From a checkpoint of a small transformer trained on Wikipedia.
Size: vocabulary 8192, 107M parameters.
Architecture: LayerNorm before each block, rotary positions, no biases in attention or MLP, untied embeddings, attention and MLP in parallel.
Training: a variant of Muon for these matrices, 805M tokens, 6144 steps.
Each number is 500 + 25 x the weight over its row's rms, rounded and kept within 0 to 999. Layers, rows and columns count from 0. Numbers have three digits each. The size before them is the row's rms in percent of the matrix's.

# v: layer 4 attention value, 768x768, rms 0.0464, rows 244-287, columns 432-479
# o: layer 4 attention output (transposed), 768x768, rms 0.0397, rows 244-287, columns 432-479
# q: layer 4 attention query, 768x768, rms 0.046, rows 288-372, columns 432-479
# k: layer 4 attention key, 768x768, rms 0.0464, rows 288-371, columns 432-479
v244 094:516487483514508473528484511503530526475513460467496508534476498475499534549503455466506498520477482460514520505524484510465521508506529482527579
o244 101:465504494522570527478504544457529521441502498486463491506523511537501501534479525465504511518515492474499501534496495498492512472498511523510492
v245 093:474536511537463455507470539487448487513493513489516531496537508532495476476532486488447505538532527485443551530474529493541406505486521499476472
o245 099:495491477500492494471479507504521497483463501481437530531482466515509508466502467478502562490517479529499492486491494495557514486479496449497496
v246 095:555525473485502488532527499504493473499461495462537499481521516462476498518484517450474522526484461478444497507490533505505517472504502488501534
o246 103:472485515508528525497543476467465465511531519462501516487520509487500524495513512486512479468476499541487462494475470550459475513503502510541489
v247 093:470542505531458536467530496490565537553527493542456524479521503480533458488493501550549468507535482511494469468527527496516489478483506493493523
o247 097:517506500476442503534510478545461485515484527496484463486532478473456497492515528522475473516539520500444499547573462512519506473504448501483478
v248 092:490460534535529541477536524527476509535485509480491478504482538504477527522522462516509541522465512510509556511499511522536487518475491515517508
o248 098:543449520488484518449470493485501465473551530517477504513468492499491500512534540536556529476484481494536481519496498497449557522472517524521478
v249 089:507483543526539496504512500460488501516480513501541503463490508487507537524472492453479501522501487496501482531489547477510498472513458519470522
o249 096:461470486524515459510525525472480488513460505479492548538447465487532493531509485531525489517508466524473515505505469530533510484533483520511513
v250 096:470503501470510526519500488468529482470495432504488517532488497493498502524499497505513513513526481502474502539479485485511526483502504475488510
o250 104:521511514492491471483491497467458500518526514503513468481477514471504511525491470578517498495512503532535493493511469491522482495494496485473503
v251 093:497480521471572493488511475520520493523519518508505491511507489494524516448460486582521495487457489493528502526458454510507517462492504498466508
o251 101:542500506468437454516490485471538469544513496511449501504463507467532517538481486509498515573485494489515466488476497499462539512495526469504490
v252 094:501502506514521474529498529474551512499517468530520496468532481505507480475543503514530472496495517472486539498506568510481498485564472541540463
o252 102:495494470511530468529477489512459496480528499485510539475474509522550467474529514492481478440495506498533468509527515503513485496510460498520508
v253 095:455476470452460529491467511496565499520501501528481508526464492507532513489465526532478472527503467481501474529541526546482517479499513513480483
o253 102:511498536516502468420471489496551462459507482472487477494517529466450458514553501519476507512534496534491473534488501503530494500497506508487506
v254 093:529492473476513528530523497484513485488461497525515522479462469502502492495479472481499538519520472504539526525542469463467512483473487528490489
o254 102:492525482461503506480512491496480500475490470505507533489482530487481512518493561476481464526505450513528525505493477500495514540561473460523512
v255 099:509452510486488492480523463457526464487492467512469531478487524475553516501500492499531515473489508479495460494487522493495545500548480489492496
o255 107:476485524497461516497505484515490484503502534515456507522495510508513484502491469502481452504506527482524485549519491487513478490569483489518508
v256 100:471516468512539560499499484447479529478502489497488513509521496471505495504522489510488502530412473483549509511476524493528502526444561486532478
o256 103:517487472511535506528482472506549481546479506476502530478488496497452560480547478500442483471539512473525538528492542511501539486477490484481483
v257 101:487488532494476482514514500490510493468522499441491512484471511520478520494502474515516472499496498512493486554489537535499511548487531503490540
o257 110:461527442476538469517477484506514506516502521507502489487506471532531532497518493495491475497462524491541482500526499528519495485557503514474524
v258 093:499496490491501462474519501494506503509484521480518521470492481497515499465506525532520459531452497487549510501504516489499506514498474508496471
o258 099:536472505483538524478490465479509503435468525506503479496505451505490482515471542497525478484474520495499522534484540533512457518510487501489518
v259 094:506492473538545506532498491491478499490467476511467478530506430486457534488546496518503481532531486491544496467480448499477499512498515456498516
o259 102:489487427494518485539498502509553503465475516525493540478453514475483522486475471500509554481483524521488505476468500511473493461519466463503497
v260 098:505481489452491488466476529521454443532480519488540513533497526516503512521481497501480521454476464486494539546479496508517494481515507540508465
o260 104:533483571496504499452500492507503510461576521535519543509492468445497514485443505491495501495502486450510450474474522501466493473498454510481488
v261 098:488493477471543493490531491521526498526482504491532539511512494503462468528498479554468531491506488529477496487502501487467482479542518496453459
o261 107:491481488536512505509448499584544488511499477502498533501510522506485494490519478430483438450524495555506529487511504513438497535544499534467521
v262 093:518493492525469490463482494479488503471518495524481522459497503474491524476547519520497465506469512560542526511458502532489465510470511531544463
o262 102:491514471535457471510503504550491517549535481504447489496484499534476451466475501500476545506484520511558465483511519504504490488529470462505505
v263 094:545479488527509484520544491500493544511476499483518519543528525464529521496511510508448476480494484506494514541507423517502535515506521495487518
o263 101:493506493481518443491483491501489506536461523499494508483500460476474482479451531512497486499503504485524517527450499525518477500505479543520495
v264 096:498510527518485460477505476513485540533509489490485499464528506500472481473511509498474511463510533493477497518527478515540491538513492468484511
o264 102:515492483506561502518501522549507456508512510506583528528537478498473469498492541482485489545476482479471497559487531499496500527514527500500508
v265 097:478480486510437465514535484509496496509529487527512484487478513485513496516519501506463553522501494502461503530501520488500518514490460513493449
o265 105:482475500541500497485512535538475475547492469494519530514509472539515471478475485514509497493489463510477465520538496473529476498542489471496540
v266 092:532483546531496472532510482495516552487455498511480522484488498555486473486518466447536448492472496440493446509479510419460547494438502522475539
o266 097:443527496532554516453536507500466504477440493523501528509518525534523494493493505502524499517492480526490483535491498522528512482498485530489534
v267 097:497524482476488467492480495475503494551480475512507494475488452512522490467528510514514512511486501525546490500529517482479472499500527518507539
o267 104:543535477481477519469511530467489487475512472531497523501492451502520495512494493556493476527509535472525487531473521492501495503515487533548486
v268 095:477496544550545549481494501471473524477514500502506535500485512436534515456509488522519513499502499487496521497497484476515509517494497474504506
o268 102:513478456520488552483497487533493477538478540509497476464449539473466495489531471494535452500506482506542500535521493497534476521522521539471508
v269 099:531470532519491512505516510460492502519492526490506504465527483464465488481505490511456486480515459569468473483505477501521497446465504491489507
o269 108:480503559510534457512511471493480440460521463466526501516512508492518467507480547542493481504493483493499511534471508453445477476551499510497519
v270 097:501497466518461443472456595499441492499468528509468474480496500471499472513529488478470494530492552507524508508498474481482491489494528485530514
o270 100:489502517510487500473464496494471567453511483532531440540475479536489499491508509481537511520483512508536483485517493537449465447510483491495501
v271 094:511516460481478533473505490513467534514502491507530473475464507472485497531501473488500500501529511460488486543507454462479455491523465474495482
o271 101:481519514512537477506525548500496490505497525511570493504511521490493562493489498507487516490501504529510505471492522517514487491511494536490455
v272 094:463478482550545528444493514469507508497502492511531510534487520484499464479504456490508523483508523468503562516508493472541503505462457480484480
o272 104:525534481472505526470455541461458472529529507476511452519513484486484496519501503524504506540512489513500502497478501450534493503453491489464502
v273 094:516497521505505451525549474538512514490525478487484519425481494507504513523514477520537496508522486515489516481505509520540539481540478484526519
o273 103:521493527515520520497481475503480547427467472487537512498508489499477515501532464454478480487546531503492524479522507465526490547470499504510472
v274 091:523468463447491478459493530498447466534492510556570492512504497504485488482495504505516478531512485534518501495540502536453481511498535530518485
o274 097:506530509474488479484496524515498478547509516547519510503477523485518500495535490522487557498559462558484515459511501512526477461532520475478481
v275 087:505473503498503550505526524485486484505461506486534493474480487510488521538505522470475502442504458505523497452507488467464494447497477489525495
o275 095:494485510457517495537491528502482496544484464514515516532516519467512454498494486518521470451516503519515553503494500477462506484493520548516513
v276 094:497492462468457521537486471470460525519512487488531493500511497482537462512459503489518506492467479501509524510509516482554478487457473434502506
o276 099:511495511483518460474478510497503541512518481538470518503488522483479508507538475491503511511437494491493515508481498507508480480477510518495475
v277 094:486510531461512507523496492520517476456514509510503486510502514506532512472480488509524507501517535537552499461508485445519504471511488496483513
o277 103:541475564514469500544516508536487522488484500499516527435503480522502513501502480522466496515525483533535533484481490499503519507494496484502526
v278 093:504508462508497503445484507481495494540512498458517496502456453556510566519516481510512504527500517480527464483497479514509493470537502475504509
o278 099:517512518495529515538565527502487501520479502561482521504487474494478527505516517505519478462474510497520529445512507498520530501474444513484517
v279 096:501465451461528486504527495514493505504484492501524503468478478475505489494470445506493563509480489515528481515497540479457470501511486527507530
o279 101:482545522490499520448487485498498485479498487494491503532511473483480542494514485475467488535450490487536520509498492445492519550513500522488493
v280 100:536456474480484520484483478508469482505437486503501517495522454504474467531508539473472493516508464499491500488547476508489494482507482552454519
o280 104:505532473500500495484537482489531457481487471481460471531490503497499510498486489509521504476480498509474483522500492466491494479490493504503496
v281 099:517525505482514473494532470508543505471518515570542476494496530481503465500470487498562528510530512489520537529456503474506494487497509484491522
o281 106:512539480488472462515501516513457551521527514560505508511532458526530534496482580557480534490488496500489491479518513491506497524518485490520500
v282 101:514497458486501533477515474488448515481543561521531475504486502480506500517517475499482502511478516517495511503497520482512466516509441515542491
o282 110:506506515476494464506523493489504469494485511491548507496473454516512471470494487455463465443489515490534517515465514557483522517502514492561482
v283 092:472464496519493501488489470497508457499508548529515508502505544466532485509480443480515496512534522506476447490516483532522483486466496461493515
o283 103:499516499490490489441501486479564502488477516530452502444474476497527519494438518461511510500474520500493565493522535526489494510508471470505482
v284 089:500488527470526540532490516502468516481457469482489487538500458510500485479499500514500470483548468504539550491521481501497499506503512512482494
o284 097:480531499486495486484502492532544442495464504463464488501493507512492535473475477485535456509545478509495488484501487512528508452499500492487502
v285 098:514516527558563513521507504544527540499504497494509458516487463489482486507544471436451484459509527486493463494491498472510504474467524484491523
o285 108:492490508525502486513522494520481462488497496556525491474522489491495519534517533517515489538490471548543506476486479491483491483523528523485494
v286 095:516477503470530494541464497505487508516480510503455500490501533491507487460516438501470527494493497468478536520451456473502473507511495524475447
o286 103:530517487455467544509461534508507497509538546508469545467511462499496527532492545520497504527473513539524516516528470500493441500476510520484496
v287 094:436510520486473489498532493473551538480535507485488507521513500495514472518464512505510534470477514470526493510485463492447545525493521532547468
o287 103:502502521496520533511485480525497521503513499506449519491538476501497487504489485485463454508503521498512505492479492464522480492548503526522524
q288 122:493502510530519532505504463488487456522482545450499543529497501502500529482506540500495505496505497494501495495507477503509493530498512527479534
k288 091:513457491554499515513496499466505474476498481467510547479522493488506488503537467486538482522516483512546491475471513493495488498506446506488444
q289 085:473507537505452487459508515425501453551501448481501489511482524498550495463494505539504533483498494460546506509524506495516509530487514476506488
k289 096:485485488537504531499478503530521503475516464454473508509496486472525471489567511466521502519501488507523510510509513514480516485522477494511456
q290 096:529487484493507500504506490503444501480495537503498563564516484493513519517482454513461470485494487471487501463506526470529497538533499463506526
k290 099:530496519520510500514520538490552540488501482486494494523499507474484462487480490450504506523515510452495491528483500482509455480513483504528496
q291 103:488477486502538505450448535516465489487483510485529482535509501509514518525461519469522452475531508518511522501482533449521507482499473486480454
k291 095:490506450513494514495510506481494487509516489527503505557508448512486535478493509522481526454490535501504484520503497495461485526498533467543519
q292 086:485444495511471510486511489453484495536530464484497537504500498501525489524513501507464517502460472458526526493518489484545477515541537479477500
k292 094:540536519494503479494489484534506477515479501491483486478511496496476508515491467523489453545545522542500518495507476497501475543464528487509490
q293 088:545496468472494487484454513531525525515477526506546530498534538552479526502514494458476513500468509495483497506505552554477509541521511480491527
k293 097:499511494483469510493499525504477489506519541482510493518528506440540500528521440502533499527472491534488467488518482498494468501485511477529524
q294 101:521522504491512477521502512513514552494482482481497486484488479505457485529465499515518481454501497465504540477477449532518501498495477521513516
k294 097:530532515480518513530530476450495503504452483496476534480533476527482508503545551507484507540462484503501482485485472484539496526543538481529516
q295 101:514462474540492501488509530497512429433534453536522444471497505492477506530466471509500491520549517488506507507503505515557485525482496471507525
k295 097:477502492494498496513500513519492494513501563467513505474487491495535516527499494466468455486503496528508486508477494488494520500475497488528476
q296 094:488510556546508489537526462492519495502516509525490480503511532463484484478500494486523461569524474476507501467505435489536498481491521477506502
k296 097:512525513511489496447493492510546523490521477539534490471485524464460487516492498498526508470470520475506518519450522539474514520471491474475510
q297 100:503486513491491490505465514459474500528541489516533494489546460504478465474531488519527540521473514471491500476457512512493461527524469466512501
k297 099:495506523516493481481516519537504513497521482515455481492481491481561484500486475509491518496488549506519508467513528501494514519527513491516550
q298 090:509458533455533513518487523489522493507492481502512498465505485481487495488500496478520468493458510472497518468511489484486527504535511497502546
k298 096:460510469506522508498558477503485491487527483537498494522453517489529564465490507537509553532502460547515515490483492490490542504497486513515471
q299 096:541523534503499508472519546479465527487523519528535517498471479485487512539487516499467517531523510502483542486497487492521473491490461489487486
k299 096:525512487488505518526515505536534515482526491515509475517568470552502510460531538496525499530484494523535441507492512519477543525505482513519463
q300 103:503510526514511504498480519504492507497457498546496497466482511483507496521466462533495438483516545512520486514458548516512467505480506498501475
k300 105:510489490488501465488479519506486493496563513487512462491539479504481495503478508516516490500469511461515516506527558495534543467487482504501504
q301 096:518533472514507486508537517549526541481497490487509455475484498502515484516465524466524457497505557487476523479493470453473505491502501528501460
k301 097:470472517501537499458497510465516514529554505494517466531505535522546485461494502539508543505504468479499484520475533529498496504482495494532482
q302 093:538497441522499505495519500503497499522515493487474532471548514506521478498507512492483495529527500435491552514508547488484491490487474514489484
k302 096:494470528497472483492495501516494456464497529501511508493464482458523543512460460493527490505473504538495479484532533486521481474517494483502494
q303 093:490498471498492506472476516471492509498534479547484492483476474554478497486549527490473561506515506556445483481497512515512466502492499499501506
k303 100:482479497485513472486505530551539514501544480460485491478516475489503528504495492521447509503545512493575525534528563448483489509507529505461501
q304 102:483474505508513503506454521466465476488568509506491499507524484501480500515512462485482487488496536542495486535492479499533497500515490495495507
k304 104:516492461501496510513496467501496526537489527483495522522490497511519468515488485516497537524509513517514495525498484495489535481473478514554519
q305 100:462485495474526514531475510516477471473477539478509499521535511467488522499491479470503495538536493518496527508496478493468434501545494486501493
k305 098:517509486549479502500512502457508506452515500526442549480494525503506472551478522516517461500501518508499480547506495495475517514478536517517475
q306 096:539500466512513500510531469518520539449471504545503497513529523502546484513496521490553521481518546491492485446454503502508500495523500521497517
k306 099:478480516532484522547473524461546490543539529460503538532490490500526522492490505524488484524501478486474519475542488517496518474502497464506484
q307 097:481488506502501516509458531534505478501499514473467449475484501510475514468541500448530529510430555465469511531480509488508557506470495484506538
k307 096:478461495520537535509514515497513497530533518531529555477473482466484520465505501502526499466515496498463481519483514487493480505535516510541543
q308 097:537457522489516478503482522476514485497497537487519476462449465482499474515484502485514507497481521511462521514487456532474526497544524513521478
k308 095:491529474509492531492498460497457533490523522494464534477511448542465516487502524512500518518532503480492531496532474470499499468468512532486500
q309 101:473501509557477537501521473476421516509453526510558506473487534478552557513517505514497538502481517540491506519502460490453485475488526499487490
k309 100:543510453494516513489456510502490499523512437482483474518544544503500457516459468503525522549530498480463544487516555535470477482524506493503524
q310 103:504486490531495498470512462552464527492505487529493467505504476496527514485489488528513518502523491513504520463502502506511517469573492556492504
k310 106:475492498486517534537527484492512498524518499450519506515493518477515442469478497527511504469484501502474509482541506490516503487502529468490438
q311 105:490484477492525487538486477481511535463520494538510477503520514507511507503529499501458470481490469534468492504494472527493496511492481527508500
k311 103:552474478541497501533498493513535453532507514464519540474428501510542469519462528470546490472501513545526494490529526480500539500495465451464506
q312 098:491497502557506517497514494521517510506474502543471463511492512524456475466508470509490494539498505510516522486509453489436488452540490488500474
k312 100:533593478515491482478438528499473516485481513479535508449508470466500484525500468468537551503491490489522476469488485503512485543508454516488505
q313 100:484494528519515460497514509483502508510483542476479519498489538498535514514504474490496510484538489522512520478470453516509518539506544562479511
k313 100:524500492499481580512500501490526517486533486477518491485542471502515531502545500501498529540466500490507514508506484496497467479539474474509531
q314 098:444450492525514520500522542486499539513462499476500481487502472496484516488499477471483473471516522486447528502566519466502491519499457473451498
k314 099:573522476521503526477492471482506500503499530505487456477511523487465529531451498479452490506506525494515460494446467532464507537437513542514520
q315 097:480526487507525514493484504511480508461481481498498479490530512520527501503536466514522484479469519516543505479440493527505459485512536538491485
k315 096:532512446514472514527546483500516497524480540458496502520532564524526517510508534510492532505484484490510547499494513496497503502521516505530494
q316 101:481481486525477501473505478488499520519534486476523511489478517453508493500497468495493461513532481490511533495527503480501535502464513496528477
k316 100:472515528507536497519505461479484494487443527540477507514496479501483491524490507498506476490497516462508512526531489528474486516507494508524519
q317 098:543496512501507487531504536486507511512461509473420494522536502546513501500513527446527486542470436480514464468475484474472500481502519495477492
k317 098:533491506460517500454509519468517513492531483478492530473516551484473452512520552502530471530506482526507523490520496486487542508488528506543514
q318 099:486534492460489510504484525520499477515501487508473518475502496467433485432492504492497500540508513507506500476538493501483526484499452468539439
k318 097:521499475525531494510511463460556491530556539486461483491527498527512468485492468501533465509498519488490426468514530463498473489469526513509443
q319 101:504494491530496479528549477481497462493513508495528515499512508471504524505505478504516507527503482537483523473480494515499556491513520509496525
k319 102:511507481505497523487457499520488506506495496490485427477492486520513523532502521514496530495467511528488438472469489515487505471463512491470526
q320 099:492501456521469493496499530478505508494493515499536488482495481505475495545481493509509532504479465514513517487521488534495436473478487497554473
k320 102:517527469514493487452479459514510511529460517512487493495508519544456506516505492469464510472506523452505480529493510487526487533552499510479478
q321 102:518491494450520496490480495475503563586532517523512506466523484538459471511475504497495483475493527502496486490470476516469499505488477509552511
k321 100:463526491508476501500489502480513522514451502446470468521459478523516498478518498508529483497544504484539500473500481501531503547516520505500516
q322 101:479497451495465466517504491505490492490483504540494503486511494495539496488538485494527482502443467505521483512506519535513470508481537497495496
k322 099:460497539504476490552499496501489493487510496470511497535562522532496519470500487511509538470500475536568506518509482465527467509481509454497534
q323 104:508467524441533475470492468520494462477497505486532522514494501536489524478496505492500499514488501492508510515525471481499517484493526516488488
k323 103:519500472518494493527525508523519491453523521488481495474511499514509467466523486525499472482504511457524438499483513515477463499470494506530492
q324 106:523506562500489471495478518502470465540469486512458511490494472484508501520537525512474514476479519498546465475536522544499489566488443468523503
k324 104:505518470482533486539491522507520509471487516518480488526475529510477480501412499466502458483523480525521484507517497517532522524476520536510480
q325 108:534499477483521490498505531515515489459476517517495477518499482520490504527500511519473463493526516485494491482495487481518432507479502519453484
k325 107:489511526526552534502505486447495487491505530490505478473470520459461527471522510468480483495485474547506538507503487511455524515512535532556509
q326 108:490494504475490467498514474493471494489474498496487511482463491493469512510548505473505473486498525490514503564504505495512478532518509527476526
k326 106:498548479493445496475471534529482513497498493510493520508502512497479457549482480494455499477492475543493511535527503512468485449514525486516470
q327 105:485525498511497541516533446566529423520473584501467497523457504490477515490489519524474535515505481490515490536523507502515512474490518464488499
k327 109:459506512462539461506496532499494525510495455519489503514478541494504527496500499456538529473507464482518492478530491496498505475540486499550490
q328 105:494516517498451531495519489525495491470507474457521530523485498532522518500535538515527501464480536542479494518455508530503458490491471482473482
k328 101:528500501471511470523463466511495470489506516501459445445486517460499513475529538484452499520487542438528516505534486465543477522502506493501478
q329 101:490506481514457448470528528526492475504493502528482534471466464474516475527472490513491461471509501545482487481469526448547492483520496487466473
k329 100:517525503486470488542498503463499504518527495497453493509547476518529488441530516514487502535487529482491496464479511513504465525525510500524491
q330 105:492510500514532475478539488507496486491499494507479549473537506471538489544467471521517479515503482506471464523546527516532496498515492518508501
k330 103:474496486500477510502517515508455459504466491532487481550508506502477513493504531468460498513553476505510535511497509510499515490488503450526480
q331 104:474523527522492480549540461499555485512504504464485476495477512521445502520543501481520504498507504490525456501520491528550489459533501516502532
k331 100:505516478549487492476479496477518480487529519538508481500475524524534509545505519509488514490522492510476491495516499484496537493473499483511487
q332 103:502473494484502500490519518518490525484499447502517470494449506516494484500501468550564464443524514432478511483458496526493459489480491539533516
k332 101:499473510515506512504471524520505567487531535492458482498484485510488507475513505526493511566543508518550510510480490472528514502467498518496539
q333 102:476492518520510504438486485522492490503493487502545502501522566455509504483519470505477502492489455559529491499527507504518459508528529528492487
k333 101:510499509526478490507525476543535474507508524546495544466565480505512484431525477518499502549501501464523495483486530493497458553486486479479470
q334 099:515469498548480501486493530528468507498474473472508494529523532519502483493493460464479503513490521492501496488518473497493485515522489496516494
k334 097:502547522513506535486534520499518511486528470503464469510511469508495499504537548480517493478500515503488462510510504512492488488506546533521514
q335 101:492481496497491514501534495515459435517532507517474475515490475459517493497499508480560498516523475524522472492519501520553495498486539480502513
k335 102:511532516531507455513470541494482502471510519522513490450478486504525497524516479510486498484507509536466517456516487507467479493472470484510500
q336 081:469503518459508468514520472466496462504507539466474499499480507513491529490483477542483494502489499534462500532542478492498534465493504496499550
k336 121:508459491516515543489494480510486500475475509529494541517511496524487522510457539521506493512553483499515501507480534536508476495535525489522513
q337 090:524491465461518450522476519521481544471525528542534491463493461432516499504476518472484443512487476506485522487501526513472533481479510496521500
k337 095:457527506472491488505514529479497505520485448478500499523526498476519482524530503479526551461476521543518462505520507487457468495508509522554501
q338 088:532528527520514478500462484525510510490499515517488524505533497523483478558460533496508480498514494500493477519491504495501512497468482470538544
k338 094:481484490471511461513496492476517496529459525499485508486520519457479533538533437470463472468482483466527501504502503556482500511511521527509473
q339 093:470477503508528519488472496522496545508464525459519494558492505496496489509512487515559482523468484479493523508536501477533472515496448501511498
k339 104:510521463514498510499482518514495501509496525490480528523524496540457495518480499533538530472520504481478530471503504504474448474504504469508520
q340 093:496485501493475489516513474466527505525534526504504503520485501512517479488509469519503468489459501533487517482496521545487527507485451495458464
k340 093:484504519507497515535514515515495497494453527491482482507517483499497521508520495525494554487510477487518500445518485480520492497485527527480510
q341 095:451512489469502446537544535488540489502487505497488478452526519496498471532501505477543511512520493453530535511490475464478499506507537476515450
k341 094:546504512461535496483537508547495465509508504495495493487477488515479504498507483513489537514446499477456519518498519506486482465508517530468499
q342 097:467521520494520467525491489533512525478508456488521443488508497492482454524500484463523472490467500551484544479459497455461544495494476536549562
k342 098:467509482500512525495475507498477493490571477500532517504489538508491574490506519492503515554507468517495474509507497541496503507519488492454490
q343 095:511500484483501530483476486496519470520482471481490507506503556508523492508543489536504497509482501500497526535506506487459518536520506503505534
k343 094:523522500486504524571492460509457535487499499486532515532495475500511498506514553493479520508526491513472442527446451540473475470508500479496524
q344 095:529524481491496485509501484501474500509494505464498498488510481468467511490480464536485476467517479513499516533481537522499528474474518475492464
k344 102:488496541520503511525521489530511512473480462515484501458509481464512470465468517531473483521515496546508509495512469520539505493520485526481552
q345 099:521515517505504484512521509529471529483523527509494485537543507504476523492462527482468504471515495527504510542499501468468506524507562504497516
k345 100:526521480527489502529526513469509497517489503505520501472524500474470515502507483463494496467483508468476494483541526565525488524524459473531483
q346 099:498531529536485453531505483529480484442514495536505480497483548522530490496493521491471478484431516457532509511540484484454500524514539466541494
k346 101:480542484499493494485523500449453504537512522508501516492536506500453513510487517549506481530513481524466506483448514512511504476547534511488545
q347 093:513453467491526530487505516467475468501531469516509497552530484472508467524488476526509473452563461471521527488506503489474458509512517558484500
k347 099:522527518490496538493535478514523469499474529500489486527497472531498503508468487517500534505453495542519508535541519539503489482425491449533522
q348 093:482528530476537501535485505470524484485505499471529478556519527499513516499504488509538499470479486471509518502514526474506441508489465514477528
k348 091:546487509485483456509470497511471552471524477466430506489482530525509502487512505467502475528487512529481490512476468492524469505498516492473475
q349 107:548488526521493484486502476491516522485523479509502475508485491445481500479501516481499458532491479495461535484488536508510521453475535477502504
k349 105:521490472558451491499520525497479527495443532483450544466485515507481496499472503510538482498453511489483518489476475513458501504492477551481503
q350 097:502523480521535509497499471537495472548494491492498461525494479501491529508495481493482534522518482522552531492486477519494513512473520512489466
k350 098:523521529487504488501488484482493435481526506485514501500511505500492514500514512480498489486496489492476499471519532509461484485514511487515456
q351 092:476499472523494507461510506517466478487492475514478520536454490521488523497492487542483527458502475524507524504516494494489481487501476499493528
k351 098:518553487537506483463517516461481455526458480474478505484502518467457479552520471497499512470472505520518487519465535494503465473494465481493470
q352 104:508491485451446496529514509517465480509522505498530489496498514511489472503541549470530488515459573456506526540520537483509545503509518482473497
k352 100:505549483474466529491520493507527500500513540535482476474489466518527507503453506525507509462528515491521471515468519503516498436516481493544475
q353 103:507540476476560522472494535483502440501457507527488440434529486504500479486502489477541528484507507506473535477554521528482498463490497508539527
k353 106:486520436486466477468522525512506502544499490457447518468483486475490501537496519528506540521443529497532491507475505507503524534554500556475491
q354 095:491472453494509522498512513491530566483459542516476456484504498494443528483524517481508506526497542491472482503469486472508480494535520504500488
k354 098:505508535510489507520529516508512504504496520447516494500512466515488514461513495492527523500504497507478550519506495526487484510500464537494457
q355 095:464475503467522531531519492511495492466478472506535446515457437532472510485507448487489502495492501478552496502509523450530514507523482486486515
k355 099:511554539505492515529544510531497469475505470519500484482507494518471476475496497466522548462469473512485495498511492491485491487474540518490476
q356 100:526526464525510514480503460530526476456500519517499509519469466524486526518496485529540471490515524487602460512577471485494530446519533470470505
k356 100:457503479495470470470485509548488519527486540521517484508480515532486508503512502492444542488461513520500481501506489518500454509454472503481487
q357 099:524542518517509503471537505457480514531467525493492494515521490507487478493508495474486476507485511478517551513477530490479426505488511531477467
k357 099:492504550494474497517478499519504546495480484533499481520541490483503508468499469490518461509516537521518533519506475479536503490517513465489526
q358 103:476489507507490514470530467518483522506507502507457500533463509543460454487473469487528544491501506524514465503553499532480494502482482485474535
k358 099:502522516479505503505459500483499457496478506489547514483481494446449513502519530512511518503489506495481511486464528512556500465524477466467499
q359 099:492497508500511500533508446523470451524471521477510483524521483486508498473533477487541552469442491494504488478526518495511477455505512488571478
k359 102:475464540471512479492515508508505465512548465504506524499502446460499541521541505516477498492505505475504495521531511476479499466543494503499522
q360 100:485454492526518513505557507491488514495565516494525527497495486466494522434536519488522476482516492498498521511531467498466475510484444526462493
k360 107:543502497476525512467481528468503506500475478492492506513487503505499472489468492501539518513517521513475543486446455502522501486475548515576494
q361 103:468511487495470515496481476522464481485470500578519500490509493521480509493542469545453546485514479515454493518520505521492506535505479506495498
k361 098:550512532542467536508510556520524534524479469490506467493520529498492473481482526470509500537482548470522506478481533520500480517533498528528517
q362 097:545553484497524531540488511499527489464483516501544492534498529481478498480480512500521497466484535544510485484532541503526474489513505478502518
k362 102:463485507466487523470515479475495559512541526499533506487473478514548455474505498538476504538473492485475511500518490472484527459480503528483505
q363 097:481476452479474537489487513511501547463480497505504530507452480515487518485531503462481466505457487513498500508493522481516510516475535478487460
k363 107:474498533471511495510495472511488501555504493486529507510493522459497488460497498473534503459452531477468553492505488502480494505495495473530573
q364 103:519492473470487504511533475515464489501506528497472516549477486519487489470528439490520466485544476504521481550499495527520508501491538480497541
k364 103:506603504466524512536502466496517538543502522481527465523522497493453502488517493543487481486478534491493484524468523496520501467508471525495495
q365 100:480553517471473454471505495550499508519544549509557501487493510492523489468473500527464533455502496507464473545476566486514522479506474419447488
k365 103:499503513499467513509457496485500515500496489499498501518508484445509509453475528530518496472503528510548490506528476496465456461487530527530498
q366 103:512486529542527500535516529496481520495540474494526482560507507456518503500540458494454490466505489460471493502514509453491497480480460524501497
k366 105:463482467511457546493479449491526539510495515527512500462511502500459507508499474492506473535515489525490523529467448494471481538472550455496550
q367 105:457507504508505501481466516490496495478550504530525500493509475467476509486499514521500486532512493499524446500482496504524492488487518516524487
k367 104:525491509454513431518523493508511541471517525519471447467511508498518475519521496493527497512499471509449500503488513495460560499464477478488499
q368 104:533545469483480489489509465555471492498462479461522463477506430497463518467520481534528509483498449541514508481472507494514503501500502520513509
k368 104:475464500527515531478511516473504495499509514507468531478524576551504480446498491479517515474486486465512538491515498442471492467516515519515516
q369 100:490494489498494516544476497493522529503490509493494469473524540502464500495463524511516520489519502495467460474511499497521490467506497465484457
k369 101:495500470513536503512531550435488541499504496522458514499496491496546495493447477515539523506473516531523509521542528484491471487447529473511539
q370 100:495527475533526532504477523536466502507530498492526531553506488492498459506548472508489513492526504556505444465489550519542497443497511511490534
k370 100:497506521458520488493477479497523484460488468505493521495484512494484547512511478481540467468499464484558479498479495495461463523531474521525471
q371 101:503515479483519504462500531496513503523564497523451516480477482514455537496486519506526523476532475515517531529500529498510506495490555519524505
k371 099:483481511460476472495501505455521479500429497502510501448518508478536486503504492504508487554477544510538467513522462523510516477488486512511471
q372 102:491494498544513553515510516484535498500510492478502502462492523423511536491458482492494462498500503480526522498478513486517579485490514463513473